config = dict(
    d_model=64,
    n_kv_head=2,
    norm='layernorm',
    qk_norm=False,
    init_std_qkv=0.0846,
    lr_head=0.00724,
    batch_tokens=16384,
    train_tokens=88390000,
    steps=5395,
)
Each number is 128 + 32 x the weight over its row's rms, rounded and kept within 0 to 255. Layers, rows and columns count from 0. Numbers have three digits each. The size before them is the row's rms in percent of the matrix's.

# v: layer 8 attention value, 64x64, rms 0.144, rows 41-63, columns 0-63
# o: layer 8 attention output (transposed), 64x64, rms 0.144, rows 41-63, columns 0-63
# up: layer 8 MLP up, 256x64, rms 0.202, rows 0-76, columns 0-63
# down: layer 8 MLP down (transposed), 256x64, rms 0.19, rows 0-76, columns 0-63
v41 091:103119127112162144119126093147095116074140084159151167122133183118119118100168171119173142113111128115109114124159129105141012169077133131177105076180135158100152120167123138080128159063157161
o41 097:160160047091175149107101163221070095182138130093127132116106096122159086076132114121110118113160143146159096139180138182172118185107085108121093115091140153133117123138116142136090107134165137
v42 096:130094127121174121152152159117088134155152065163134102153150138094137211112180071125132136154116111099148178186080161097113110132115130125117123115133086172114129053080154099101115134084203137
o42 097:080144060147183094104130151098102114117172135139094151127110151150161123119130121158123099048170124133169137181154163103163158152103121098172137123107026107120163110085166094141137144138126186
v43 081:138189134109114071151147132112159118091126185137148104112125080120152170106236136138124106153075143070073143148103141122185121139123142155161147135123113149075128131144149124207152099168095112
o43 075:111053130076157152078081066105089172104172202119096158077130129183156160125165136116145143125140119089109076105125142115149151125134112130149151157157172096078077153155170138138134133137163101
v44 101:129130149152117152112156091124084059100141154099129118145102209170080079146149112145122119105105160147117169084131117131093145172148148114118129101166130127141080107164099184155094084223092165
o44 103:138129183099101140171080100169104141162157150118154155161120063181073134142130135178094108164095125125078157108124139077082132146126113120110090128146198140158158162147132150111094110079151046
v45 104:095120136142136066157129124143148124096064160117076113114161097097122175139167214102177145139155136127126050134074192152135118096089092114104151172089161142154166171118116154122129113095155122
o45 107:154126139097149110134105076133128123092097168212128080128154149123114099130111114109175168097129088133132052138121139126191136092094104153132191158141102192146070097095102166141181133143103170
v46 090:119105127122134127129110138139089112078191148162143054095088149128121110085148103136111057166110119133154133125157137131086166185075151110149160099156107132156167092101135121214122052156100155
o46 084:118107116147156119084099105145079100102140206068156117094097134208150135131128112144127091152110150168157149129132075065056133118141170117130130096139165121164166110143141109174075185130165114
v47 108:120096082114135137098159152126118209129180086139138148135106111102140170140073065086129207166084157102141121175153096147172138126103087108125088173127077154108074120089141147125118117157172129
o47 104:109113081133111125120153092088151122134143090085075209135097171140148168132096091103190103137153116117185139146206111118112138125105117106114146120174057126152167128083203098124101130148108147
v48 099:098135134144116119142101125106158138146081123173119175236100101133171147162143158109078162152119089198110099113120135123139110148153103145162117146065065141123151154148154081097097176114070118
o48 096:094092112198103176105160157068138171156135103106169129141138100061153107143134106132154197120120190141095141124157146144170063102151158136052138139150092119109074129124090098140163126122105120
v49 095:090133102169167088143143099163074075150110119170086145159080093135115173155067131106133169161138149148126059128102139141091154131129148090138165203121102135177166117112103103155131093178096169
o49 097:124125165123122161111146086115136107097145146117167127174128121105108049133081121161179104134074173120130091124155140059118105106118176092077193163192093148182151111094120109141115141189128151
v50 100:135177101119150177128140114178129124132132149093126153076092129128101173133132187119126162182131116059100145089145120176152069171145157093170150126090199137099064165143156112131135086172135092
o50 099:123094173043163157059153101191151113115163100162119211145117123141123171093137081090137111174098082128078123115189117127086129155121131116131133178091176165133123118128109141113112112138140113
v51 101:149121146160114129128052150139058094151145132130184117163115187153080080125105146145146049134103132169135108170163179111156171100089121156135122125156137077135134182059164152132111108150142119
o51 104:108154131142070092162111189120110111101084151167159103135115116175045137151102149138163116134140146160181129137120078122145180101141128120079113112042202131149114094160164154140126109093126092
v52 102:117126177087114086134111193138196103113108111151159124060141160139137093108166155170138072065107070129140113114107134142104124172136150149138220113096120155159149109154121114140142090194116135
o52 104:134095167121165098175089109149137148076123181107162109118146127131194129104127138151063152096101075202089126122089105119130161120138142134141127110080188180129087170138125105123110150156164051
v53 094:143110167076158153128140118123114155114151115159111128094143135124128131144107067106094095121169120101116141127097174074042128093102165128111146101109136125192144083146086147085110223098200129
o53 094:149211075140135095145136136110090121099132118150074097127131150116175089132098140158049131069135098123166192108093162156161137117100149141194130158079094090130173112107126099131160147142137174
v54 100:137053130151070173093094160104162112092106121079170143126151166118098117139087070162173105129125155183153074130176135106142135116157058163124126101127122086138135170084111175121102130111166093
o54 105:120157161175056113181113101134180120144036134160126055116138124129095132129156128131159168155133078163158173141113097138163204097157084132134106075091109125149147135142130138147106101112092101
v55 101:113087178080166087154134181103162088078130082169135130131131126110155107117160074157136090046105136145115120105118161092052092118124153165099192118149088149169146136157095128091130119104150153
o55 101:147177103156123108202077137134092109115171157085132077093133149117190065122121170174064137048129116175116138113123153136179147128099125102170155106098094112109117164128140099121133154173154132
v56 092:132090131107121187111131073104160128088137101100177204161158163122125139101120105138123117069152105123157077160146177110141101123103053149119059085114161097166136177156122130132110145064116150
o56 086:117179087157131119147113141128150115162081086141191026108110116159124106111124094149140150125171110112183190083111152179175145170120079101136120105098140124131103054147140157143141082131114133
v57 095:114186108149135191087149077163107170158166096060143138084075097147074147128160157092104103136120162117120171093180122168142143146149155094128121132071116099086139161113150130196099154136109114
o57 100:147139144099114127039156157150167154120161134143118142165084092169101193073148079090160113194072132074132128107157101174089096127150167134090120129135190131125168108142126114100132115122114086
v58 077:119156144132151132161140125182144184149147117152062110091166106089123178104112143096126077159155094130165132091148079154134110108102041161106099149110090189062138126171090127113112179111126148
o58 075:175162028142157100100135142122117152132177119143120108102141127082174178129159154063150107133130121153166117135141121156052110090120177129115147185180072121100088125094101109132141095125126174
v59 093:136111107169161125151168166135142127164149113106126089140168120079122175136115111092118132152158146147149152097140140143112035038118057152121114174088074129088105213156109112135108128107131136
o59 090:103177108175118118138103130126124103126211114158109124122142077115115175111144153080216089132106078147140129129158137112172132076101160103110160189164069123068129119121128108131183081138122155
v60 096:148135078115158175162173180148057133139132119115084083119125109114170191134143126152083102161124103100112211124102138084119141131140161111172105161115145108097127095107190115201110122087156108
o60 094:079133129132131133074151177093112130104153122150076146132081144148122152145141082133130065111125125085136132167172104080114144182133155129186138148143067063098144132129128080141154149146120233
v61 101:105099167159105157164145132127200149152158124188096116138167113117142124109156131128088084108185074118178092153104116139107170157141039169115123084116157155172145063149110117098088128113103155
o61 100:126102094192179084121123103099141169131100127127194045112170146105186135164146151134098131115155131158095202143081135158047129124118125129148153151143083118134101070085116104153141119106127139
v62 092:127174156177118076117113110145123112172128116138120069168111111142096113111169165158147061142123142151102132153066085141158113158165123151091172113073128180106102099134079120126126089216086154
o62 085:143054176109165135114082110108138164104182181186171162139158073135136158111163177134102100133102156142066091096116143113112147086144128132091127126145168162154126133129133142100104113080155044
v63 111:114169143207174134113172112130158119181140107125117182178100081117117116099099114132112153104147145142112116102137102170118138095138109128115134120157135081085211187179100056174115118118073149
o63 115:124158160148117128098150139112179106173120108080208069126105088118104123093170173149154113144105181127119111078129148168104061131122179106074191153173115110080143092152120113109140096163127121
up0 098:120135119159139109133109137131174089132135100099159063096134192104120100119130121073183041121106171122084144113107099130112159173145137072081181103095122150165132180079140144091149150168130169
down0 086:082123088147132128099104157168081159130131127170067156143077100146122170069119117173092193157102114151077109109152114169101074132100122156152133128114169144096142132169164125119200165116169082
up1 090:163070083125135116177151079128127122147106090106118137092108094112141077149167110071116128167189154127119152154174143111157191209084088114142113130061140129101143146161161172163109109159108125
down1 091:184130081143096135101113139086084128093111123143153203107116166121182158098163147138142128110048151098132090159182142136138120122125161090166069081114105105126156109076107136129176121165115194
up2 092:151127087088203054178092092133169124112108113106121123157180111119116140142102159116120115104096140106132162127117146112165126125211071119142144118127075168183093139112191168113163076134160123
down2 085:154161162128123134155135074160090107126131151060115161126098152163089086060162118156139064158134097133126106125125087142118186159069111191138152116134144131136140110125110064128222138152104119
up3 105:113115111138153139160092127099190078184064134141095154123093180083176131174103111080143107100198139156148147065189137120146135094182110120127159089130115101090179116115177121104123122129142124
down3 098:083160168122110218102105137175124116142183160111115068080079080147128090071115115183115164129128152091115085130098122136152134126159121155087110121146203158106126143118107113155131085178121153
up4 092:187148073077110117118189151109160103125095042140186121114156157105164142129152123080165134151122176101129197137137178120107091125121172159154137136139104087104200111121072118125112121143115122
down4 091:143164166177074065156148111118115132139140126173075166165151132205081161129097114122118060165113170121107112111104109105084123095138104155138109114209120129135139154128090154124148166121128053
up5 111:133134090161139132168113155108135157163110117165124125158135107158080182154094154093140107186116147044129193123104154084133163129185110078065074136152129100148098150128120161169139081105129178
down5 125:121101089144141181158065146121103183166101067117113104117133147142140174145123174122177156149123139140141123172064111165155143084120110041150103097087142180114106183130126122086098147157092100
up6 105:140138146151153094075037137123115148135127142170093115143182100115146189082082135116100131140130120128067140110130129099080183137100110089142103109051153150115164156112070120137174125149161181
down6 104:088143124054156122098115149106085142116090135107162127135167159186141134108170157188120122088190126075118112141089135138067151160194140096098082106111128097119119139124171157096087154146104190
up7 108:099104106119129149161148103101126092160135154162147126125124128144148172117118161120146116225168128086109113138146169059062176095205191117109069119125138077138145130117159128161095122074123142
down7 109:154110099115191110077074151207127168188126098084120065120162126086193131103150114124091149093194140100152140119094161176116089093119117117128132144087136140094125161160180112120134152138118116
up8 101:117146131144109084187117134099161111108119084143116126190132131119091154127174176076139136143078175157121203083117134093153152094128197118105074167118117125113180147141111139095046132090117119
down8 091:142097091104152072139113105159139082138092134214126138173153157111133138164184145137189116136119120202088167150075099127151142115075139145159110164115077126111132119097079146141134136088147063
up9 088:135104016073152100114137170117130132192148143128072160123118132112138117110129132064134142118151090179109124082150152096108104146154123169118112133097151179145121025104120133164136145141148146
down9 078:143121178094098148106109121137089106088145126175132131141060100146208203155145114149108179155099191140082149124128119140116113183098121109118181125153124140088140126066114107090097184104093137
up10 101:147133081110161157071064131133153132199069105155092142074148166174167134091104146065100134130125104170178142102117077105169164111133144093138127121091111105144176158148164143080105134091141143
down10 104:104178141145133173150132146155153154129097153147043050164085115144091077088121082129164144104145126101127143206131206110112168108145083156082148121108138123172125142109129089117139100158130148
up11 109:202086098088191109122070125098177145144116134164127130121156165155128088097115125116158123148159141125094120114113122174121091081186081149105102129153135165151144066067093181130099137197134123
down11 123:161086114177110147102147167122076076158111169174099083161113090091137125184099136164088167095160115122100148097102161134147144191128094171111111068113180114170135140116127164128100132112146058
up12 089:103101116149101100145044098092152148201082115142155133123143136131113091147150156133116099237141132164123122124143164117132165122174083120124169165077106142144163159163196112146112127096126159
down12 088:167102165145086180095171124172109140108106150111149095109123108105056121099156137118082154148149112113113148102161038133104164152170123151172127056147142119141087166126120104171155166066165125
up13 087:123134092136142110135157112110130147144103105115157158129112161126137101129113129059155086130191170156161136078208124133218120171132082120124152142069117062059153167108108111130110132099167105
down13 088:149115150163172178150129105098143133139174155139052089118088143103133170106128107155087204073124077145132145158105103092131169128135168131117096110136167198176132077073122092140124110091135108
up14 099:104103123126132072147108101125220140115106100134085162142138129122080096161130151162168139173163159145083135139137129130091135148210123139076091144137121064176172158125142125101123041122147141
down14 100:158189094126144194115166198127111110124163147155125092126154108139121066133130114140089162082108143104114085092091138155198104144108097148171107079159130046154110135115124119131096117129151197
up15 093:141107083156195031115125117124175113144150146100100092075138172106085137108188118103141197123163112149101122115122127094132154157097086115147115081126160166154172086146100160105146115107176105
down15 080:065135168157078133132116096140092182094082140176111155196155078114162113116111159190145106189078135125148123160175126108107150123100154104079137171090143060116118133117121138121116124171134081
up16 095:161136114082199058142129155095124054074136106105125104090198155092105131089149147114150104113157134137124155150131157050106132194170131102124119140079134146136121137146097156120182170138136160
down16 094:139108129175077114137161155205162148140134135084169169153109081143114112080082160121123145111165106177081129092121093142162140103145101189148178142118102111121120050147134080131119114145152059
up17 086:167099086093145120097116064051118155159141158134195121172162174123140122133196152131151143147152144107118170100109104106122127149105113064156170086123114048153163135100118094102134101096121165
down17 099:116185081139103139132137111135128094097180125055107176105127108164174162123163123114150064120115144138115122125193133112098105098118111125178080092074163082162135192124142142121129200144159087
up18 086:138051059121135106071101148154172094179112108152132165140188172084129158072095187068150120136146112159165065122142142103123119087116090089169112158126103142121127117121111144170129127136160116
down18 080:083108113091139132179114131098138166136156146141126083104097099157164143105205125119138186167131163099160117152109102152188090191087120119091170139109113139102118150156185101074096121147059099
up19 092:113115068045140143136090170123106123144150072130121155112140172094197094113171172146164127125083121123089103105199082115142158154177158124124122080123122093064157120121139140147149125186111137
down19 082:123117105138132140182162169207149122109138128181139122109113078081117150137157110119144148140147087160131121143088114120113178100123111107110136088140105148128142028090130097156187210075097157
up20 102:169110113102149110120133088090141168114123093142140161119121118136160163167149204067148161076148121100124156142141042139134211168134076094116077099109127118130091145189147114143163148145102102
down20 088:154097164121117171118167111102169079148086114172122115114121096168197142186125104154076153119122159139166130159147144097105067197087174105117102105124148118139127095077128129123046105084142116
up21 093:170113141101149125079076125081103185141117123145147075161139156122152101115155190063090141158134187135156176057123122105204121130113143157122109106087151121111101077178096119104091119121108115
down21 083:132086225126125164145140110119112073145181080114090125159134149100171091115087155135114125175109167174168078144095122150151098087163114160146071152126145162098128122084123134088165138154068125
up22 078:095130107075148128070076080145171081140145088096087123123145127155191144059118129158098101081118133082173137097158118156162127116121063131123188161089108159139139133127092107101148136195108135
down22 073:168135112104089117122126121098107153171097165145185138142148167143100104171154137098168157184049145142084097162109110141106077109188160144152057086153120073095131131134173134131089105082125105
up23 110:140156133135105127153103105119166112113127132164115059094206096125171092144130076083211110140123144095113129120163085148138155104139150131091059133145169135142180119090062157145102081130089151
down23 126:188100151107126132181109127085092163099082145143134049078176116117164125082078136090141186143135153102166093160107100075194149098174108147115111100154160171115135112148136107136096154151110143
up24 115:156142127078152121144072102070131144192130115131092144197148154152064122140075187127092100094113102136117114151136133098163192142175132137113136172078125117053123112141097192132151137114128143
down24 117:127082140090114169097171150139137109107108130104121104096097152163126120063058094167079126147198098132132142177126143125175114110151075205136142144116182155142068153153160096137100108172137134
up25 084:131105098143167103125120132090142085087110158128135132124197191142145105139107140106204106193144216038116094152114094136161139126140086126137127126157123117128113133071163145118157084089153122
down25 080:124160125116130114189142187126128091102121063173154111114115107118101060157184091130107116098093148180126146140123168209087197171102149113108122150122124076106173098107118153095154163111126141
up26 094:154084110133105116153084153125137166155070149147140095177217111162196099164172188112087199120118111067119097111160105147091141151104157090089091122150112115100150156139117119106126147144143122
down26 094:147100184149151118156154129168121086121195140090106102121124119110056088157154139137131155159113132077102175175155141131109090131099144080131213118155079111116082058143119117172092116135117163
up27 103:097106066131120086148123175111106176157129092139059103100135169100162125100170125130116166132147081078117192128133122086135160119108180124102153094052074127137161099178154148099102163156130154
down27 095:185115170102083139140112131130119130145132109077132108100158140102116141141187136169139125143135141138162117104087094173075102170047163160110157166191093179102074125150095121095139135139050104
up28 100:139168058093120168189133148114151167140064076120113142105119131109174125153096142086110095135158099151100143132217104143184130155163106119133127076069130118091206108131124137098117147111147130
down28 096:137129111146175189080149140124156080108101110078151123128116196172127107115119126112139123128153134121093083120168085076147124131123110147120123100160140116141119183152151116218154053189064147
up29 086:150065107120153152083109136141137170129120119088153129092115142186171148061161112066203126158125137104125107164170112096152137141090134104061186117096133167149103116195124113144074119157128133
down29 089:171088135122145155118148163148077086147136123123172109173158131161120128121124142162107138061089106052109149168142106119115129152137161109159083065072150118158075152091097114129100215156165122
up30 087:145117113076161131169145124140141146198146154106078125166098123145121104117092168142142155129100170115103135115101122113104231164119121110094144160116096141058183121154104128211067147136126103
down30 089:130074146143127078053152125131118122105078110052128146145112181108159129137125108125182085144192065147101086116119165175087132117113149132169138106105193149143120121130113143110194090168129149
up31 097:133143100115161161132122161120157137180107141213132059160170121065109117178090119132111162170158133095142127058108158126163143116120091117142107090148133173141169109098077141115070091078153145
down31 109:123129138044079143162104156090149129194128103118122171132127111158138189117168115101149112125154107109120142105118133092136142168124146089137139081142133199097154133099217123081075098077143174
up32 098:124095102109158072121060123109103155122109111145080087111173160132124138139109129128104159164160109089102202131122141082146126162123119083166142137144020139091103159112066192149121127153130141
down32 099:162158146119074117135115147102133132153164153107142041080201124159154110111184120146091128124121139087146103104143128150098080105162102169203084071138138130123106111098130104127165210134122120
up33 109:155143073099174091174148138068132083159096126198119101160101098085173148119093102094162170129122150116143098105121114157139148160126144156115084127082051138116109118154134203139169106150176131
down33 108:138179097139113117149188147068137119087103114141098149128104078080167129138146139134110117079151139209178091127114099160112091134147118143141078144150182158095142139167111081106094095087184185
up34 109:101117104127133174153099108136108131113116081161085105149145137171134096099061197117128066091143156114093180095149124155161136172140171147139072145101155118065203097194144140148144137136150128
down34 113:178134182111177075135103125130100157157143126141096120168123097124180123135183137133139150119077177164109109134093098112152118099080120149197131172081135151087152102121141136050097162151084069
up35 094:145133124093117133143033135140171092122154143098147134160126169159099104117186157121126083135083123143104117092128127072138165116144106099147146112171195142068181135182126205112116078150108116
down35 088:110148119144108135054208162130106095114147134139131165102127152098136072103115150150128165097138118131149156140212132137108120133175108150110125072097091077160117115077166044172163125134167128
up36 122:176117080108128155171139129125176158170080121174124156112094116164134138147106099116198103192109158101133150093166106097076145133190151131039106140121073082143164131102128162134103107107113129
down36 135:085122114173130173120115095129095139152134092117140090167098114163124181080089129123155132207146101117165152168149140136156120052154073109122128133153137158150124158112178065175087092088118073
up37 087:127136114103110168157162158117139128078130139146078119183098138104183114147064102079138114169046109138126134163190095093124167116132178130085192125145149084076176104117082121112118133137152141
down37 082:136107167130149040165127097158086125128204099136158128145170123115115101143114148107136115109164142145102170141088218201104100104095101126141091127089096144138141119123134167158188100091109090
up38 117:151188113108128160125144111078188094130084125113095105151108111182104137102104135109156177151097163127116111103178122154176112141133143070097097111066104136116130112108155225072147149132146186
down38 153:141120143161105115169136148096139129092142110091152139180135094180068116159202143116117157141073181107143122066175140136106148130143101066089069150100066098129145103143127189106102169134156133
up39 108:149092100045149075112075104138108138191129081128151148132210180138129136112145156129127205134181111121096137111151101116130120135118142108138104062100080133093124160145169175097168106138131128
down39 094:156137146129144126133096182127109132093139147143138071136126111150133142150182145101082101112130115104097197139132123132139083143182138129171107017135043191088111124119145140179113126143128077
up40 104:148169125164148140139108120083115195175060161182134068158123120137144142172090124143101147154117140144110129128142030114144190061173133118134090148112119127135162086124073144142107097097136146
down40 110:128086101060137101066077104084123117151141154122137140170162152145151097094137135131163175097115102141129159146105213154118124178110118105162174128082109136146094123183175138102076098194125117
up41 096:135162150115162170145055139119100163099140126128130097152124151155214142079154169171088141119124138074053149169142157110097117146205155105111118072079169110109134154145085129157124139131124124
down41 082:157102139172086184152164179130126097116100155146080101131119079108123142104048157125151108150134077133151087160142076096155146150174148140102120159136154129121199090104126067151088170119126181
up42 104:158130138035130152131137107067126105162124120160157116132171131118126160122130160166118142099132142079088135186084122084117109163118085128103127087123081108105165149110094176150182063103161199
down42 114:141125072126126103083143155179126157174100128218095124119105117145163189112101157145125117111097098153083162164124093099140153093107085119171162060149153125095227126116137105137122129131105139
up43 089:152147088085156147120125103064163092147131094109156158183131190166126131143139197148151126128140137107140109031089112105205112122149114075129096129116143142128162148118118188087142102172110147
down43 087:126095139108179142072128142202113128077120133119130099157147195148145205122147152085125116050145163088125107169146121119137083154120104128134109127189098161094072136156074091158157126133110144
up44 107:230087134055092133164124178109141163169113090138143133131164178139126147115166082108092136156092094132155126119155167118139115114140167143094111097115144123114105133137183131069133042160138124
down44 093:114125146110059084086096119118138098115087110109116187129153153120105140154168148121170155120106133142113164125096130145116111164027180164164151202127094137077090124161129122104120185168155093
up45 091:173121155097144088168134161132115141113124094143174072149166180109126136112142121059192133142155179119062134096136099114107132107104079084122114114090184151097140128169047158146171151127117098
down45 085:102104112170090118185115139092097140150172078089146143099114091108124143156203110167107146156091161204158130127124092131124081120100115122140143144143029140113134139145159185153100140126153072
up46 107:148097124111174117103096138105164188137113041125156108110179132176132107082128170139149076099130133111152156087076067120155169131112146083086114122124101167081150112175112162084083136156151155
down46 121:184113110192167091141077152115167117138119118201158111109151122148162116099062122109120109088177107166143082087167079136137116122184134115126079106140075108130193125119138100163116079160119153
up47 097:141124097151112151110070106144142094090125094141114118120135143142126078124158157021150073142119156086122176186124057187171143115155130118108164114157139113130115145129133157068139130105069172
down47 097:100112171108131128153141101087126115145104135149117125158123152134126174175146074201094175131117139139126102047141163080118126170121108137163108089105119057126121121142105146120092122194208066
up48 081:148140071109122159097064100136168163163113138126094136076148091098170128091146178091119102101130173103094106132127108162146095130122122091119118076103193177121186148172174151083134167094147176
down48 080:128129137150100152110093149172129104180066118115157075078129112166146150101142073170113123170163104131176115165133137153121142113109130107130124083097152118133037147138089208180057122119120128
up49 109:120132149116144167108133087105136143177124097129113136190144193113103194114138141091171155199064163070091156090167112077128096178133099125100117159162135154118110121095114116101074125120106176
down49 111:161108107180131111115133196110124061132085165168115176105097109129118123132138147109161091086168112141146126143142112140073161121095161138099108132147191056112200140138074189135162101101118093
up50 093:098159121129112105099110159102164108188130129136124126103128146192151188066135104094126143095114121120169178168179087096120141131100153069159117169076081122123137073155076178111168118156124177
down50 086:125123089120107135094110186182164110090159113122119218071134139086144115171116112122148100193110095093095121110135099122167139111133152129137117057130129107105080152133203167162115177151160154
up51 102:130095101158167104129111110097114164119123104123125084193164210186110172143107103142132137126173124125152131075130112024106141124147110115089149136168106085165144125087106101166079097102164119
down51 097:146120098154121079136075127097136149148197134118142119141173147135146197120133129107050142071112159150073098099141115213169128177109116071162114123102135167125125085105133130151076143161098120
up52 094:122086153040135108137103154133127193138130136134102132149190132161098148088139124144121167165089136127124086152145052098139150119133127138061094122150097173073093152179134155070102095135139173
down52 081:074125140174041105130177154196138099092126117141092140133147108102140188119146097145090117138137143124121070106142152116155108181110180143145193082152071132127093168117087102142166105096148146
up53 087:202061154071121096121106115103145091109117129096140070062086157145146150127191137124177107109119181129118159157165148161113153095128093135116074109134093131113186110120185150135147115177153151
down53 084:146139075126122140159150178120126156079095152138082140159150122138111122100046153114141151130136129103075164097066177106132103136112136112062155220136137165107129119114151082203152157105128114
up54 089:104101102073142158077096120169166192145143105146110090084135113143127108111153107142207060158070137088122100097169110142087168098164191152148098085138146116178148154156117135119120092147133123
down54 078:104133177131133158116156144110095112162103142186090113120077118144159116178116116088141151133212145141145113137069108105160168127146074154072110122143150142103122073113131131209102163065080110
up55 100:155145099136102079118038172063111126145127133137151084135162134137168108092218119112095129152092173118098103151164156132102139180159144069145073144129118113094110158136137151111082100153166141
down55 094:170124107145136084090052152077091098141173111096122109094145127161144110120139112174097039137160151107144108162120115205091136167130156138147118078173132159161082143182153115149146099147156130
up56 100:167153082098145142169133047088134099146085117137120147123166167114148115192085110038132109146174121152151145131130115125174189117136094103084113129109163060158152123120180136136092121107163119
down56 103:089134144162151144115113140144157164139130075179128100143112123199162052123055112139123121134051151144124104158178066147147128099132111165125103079189097144104127125109124106120131168176098172
up57 103:156115124171134172188109075116136125166116118182124139181174127170174133156097185144108135106104158128028076109138079141180104127151116116098132136109125119077140121094071140082123131167141139
down57 115:126115067180149180112111145127102145185189137118130172070074161115114077144128094135149096186099129106137101147158107127133091146134075043167128128099138106147156100147141128168142100163109184
up58 096:099060121139118151193151065124124082202101144157147099143135115120147119109148137113137130117139142119094140122160108153121132102186175149077117130147086117065126120176142108105082046194138164
down58 091:099135144167132200115116124122183081067143104124116173112136125118091154135192128133129113055141125109137126117159129104142181130097088085139170084105157084170135081123143178124126220126137095
up59 103:194115090160106156136064141123107110142139072124129085111146141110132085123116185098143124138170110107051127189115171170119115167122151083080121098106080160075162172117115116067128140132134169
down59 111:147106169098109131121123165071105101120147082084179112142160089162153145153150110090133152152131134069134107185114136148131062182061160122135158113105122182123120112149137112088148102166150035
up60 099:199115107077143114149157106074160156181109112121081109181099212188131129102117161160081156125136153133139118133146104149144122115131132150099124059108160137067122136118147195095128110160172112
down60 095:114133161099147162180123140168144142121139177123110073083148100156120115113079125078137062128144112134123116171084150145115161072200092135132143137174170116128102087164175185099077105174094145
up61 086:132176083072109145127125178114210114158148130143144164100132143116117120109100134181149075202085104113102177100168087074101108155152158100131106153150158160122135122065119181109092101109128147
down61 082:119152093141077109067119092118077118177101171069128067145135100089135116163160143105095145134168122183194172150165132120133069111137103085153102114098161113171144125149150174151172130080118109
up62 106:108139094127191114128163155098129128129085071164132070128141139184099164149077137114109074162121125133116211057145103077134110175099111149126164157083068147112125089121131152135106116121129181
down62 114:130133089113122086113121139111124187130194110160102136132206119120128097185114103090101157134136164137156108110139142127146079069059120058163118161113141165103142145095107188117115171185098096
up63 102:149117132076120144170088067098090089132124125163132114101154162149153132086167127101110122087104095196162141100143121139141100183165154117152085085137106112099222145121104175100095128111105194
down63 097:089160149123104084175099174089108152121116134109119123149180095104135117129149107105072139135130126156165114094049098149138193181151119100148124194135104165097128130082137109134180199069111153
up64 098:180085109081107122135148155072122125150109122130068098101115172218121115110102097116120128130101124130131165142135117119129227136152154153136074149106143065099171180148142122178090102128171139
down64 087:068145131117101134156109148129171169082153104119164145094168103146125159086136130103127124174112131152121102118123148170184129196123120171083118128211102131110063125121080089066204119123128124
up65 084:152162147039098103154057114099132157164091141210138051163164095146149102125147158140080124164097136119090130127112112101164125156121166093127103119142194112117114179148157155153128128147127099
down65 078:138134169131098123107118085115133103173151135110159117123102177116094134134123131103117205148124162119165165135102100172069147108157162172078092100186080121113118144146199092118101168120039144
up66 093:195079080142134111162142113141150118094091111165120147102154165195177091144134140079126113109153154122179200064143105138165111179131108127120111138141060110104095150116126138079119127184107170
down66 096:101164186111069182193089147117090162193095175084086124121096174131120139115142114131151160116116134125159114206102132091105172113124115094104114073101125095149148149125064155150123126144130088
up67 104:160093141122110174173125139107135102179098116148085106154145157188114118091094133130104137119111106125075121149110122084138191134139148151051098159144130080141167110174022122144069153138148138
down67 097:114162093151176073060152138127115108080159102128128163110135106113104107118123059128142071122125119167137161102111156155153150148089111194163158177127153158178105142118125143126213097085140075
up68 106:109180086115134121101112114097136134187076122172137125177113132158166177133105127055115113199106109136112183135133164066153174127112132155062083104114113090117143118145125154189166116081127110
down68 115:125090161095127129147121112096135143103109088129147137205174156115136121120132127126120161120111112156131170151091144119098144107041115182129128158176049138065156107115144109098078193172111189
up69 100:133141075119125094145075100135161157153118089170133072141178104096083141148176169129153171202134096070110166119137047112080116156113145124133163080107106097126139123160101160136175116094106128
down69 096:087094180145139136200103130103108166063093135145166163098112140154110174125173087076109115127175082113144111124127138157092172083132110114084157116078102110090138186120122131159200128145145163
up70 099:211102135084174110132130049116101152181124117159186141132139116140144192179172099099096112161106147109077117119169143128087102098160112135087118142152082136174119088114133142120118154112192110
down70 092:117220141087116149135110127177153191108144136131092125121112078187120181105102120123134147148099120131091104095173154101128105114107175146118111087094195160175104110123150095077112165065143097
up71 102:172084122140119120197105140113162134142078135154117112087176113134111097164164205157141161131086138129140093035093143119085150133182157080108092137138085110088102116150113151104129131146164181
down71 095:123147149144006078119116161145116126124150168112141130149144109138086095120168232112111149157113123150112103082171123138151115138102086131180164093144107121069113128097099100146115173152133138
up72 101:152134096144161132155162077084165139159122107148154117115106152135137096141130130092191128122133141117082072089117087165153115110166127085152040104133128168100125137067132204100099085181159164
down72 104:133095141137122181132064150091100130126131175153104130125109111083083143183170143101076129148101120104135078092140083138120113174108219140079131113098106155144119183128096121166188122182151159
up73 085:106177126107163079174107135109150124176146141118177075049089151140135128135164154137103067138084103131086140081154146058118138119127153146137122162116143111097105199151117107128106063113177092
down73 079:141110164140085141127187119116133119053122085139136159175184105109119148155065097109149143148141142138157051155140140166102119063146137106127114079098081129171118081088171118135191136120117172
up74 105:109088128127136103112151042100124188117106106133113130181191109143134100139171158158188139148146164114110162139147156126146147135183146085098079112103105130166124074145144135128022144104106123
down74 090:152119087137077150136092177125087096096069123156116134141121121112134153122104164163117155103215159109164139141135107127139136111127166077116151040073155091164147134094196159110133076146148104
up75 108:126094125174176112076108117118099158113105119166094066143148098166144192091137156153135112163156129057114081110111102078130177194100152102095149167100091147165155147175077126119155160121127133
down75 103:139126133119093110152135099099094108105165086174089154171191178137087146170082110136105109116133161118116145131091174107168176125136154115111080150115093136163084131048148122162082196174121094
up76 098:116169126147112083129049160100125113153101149130149054095139122122141132124122162081169156123105185126104157121156141121140114159125109030117103121076131170155095117134090136082051105131135180
down76 095:138127150164145141096077071117094107145171108131158145137133176126059103122192103146165143169113073079113109104115181100106135140139117167168171163059177157101105123146158081099155107170118107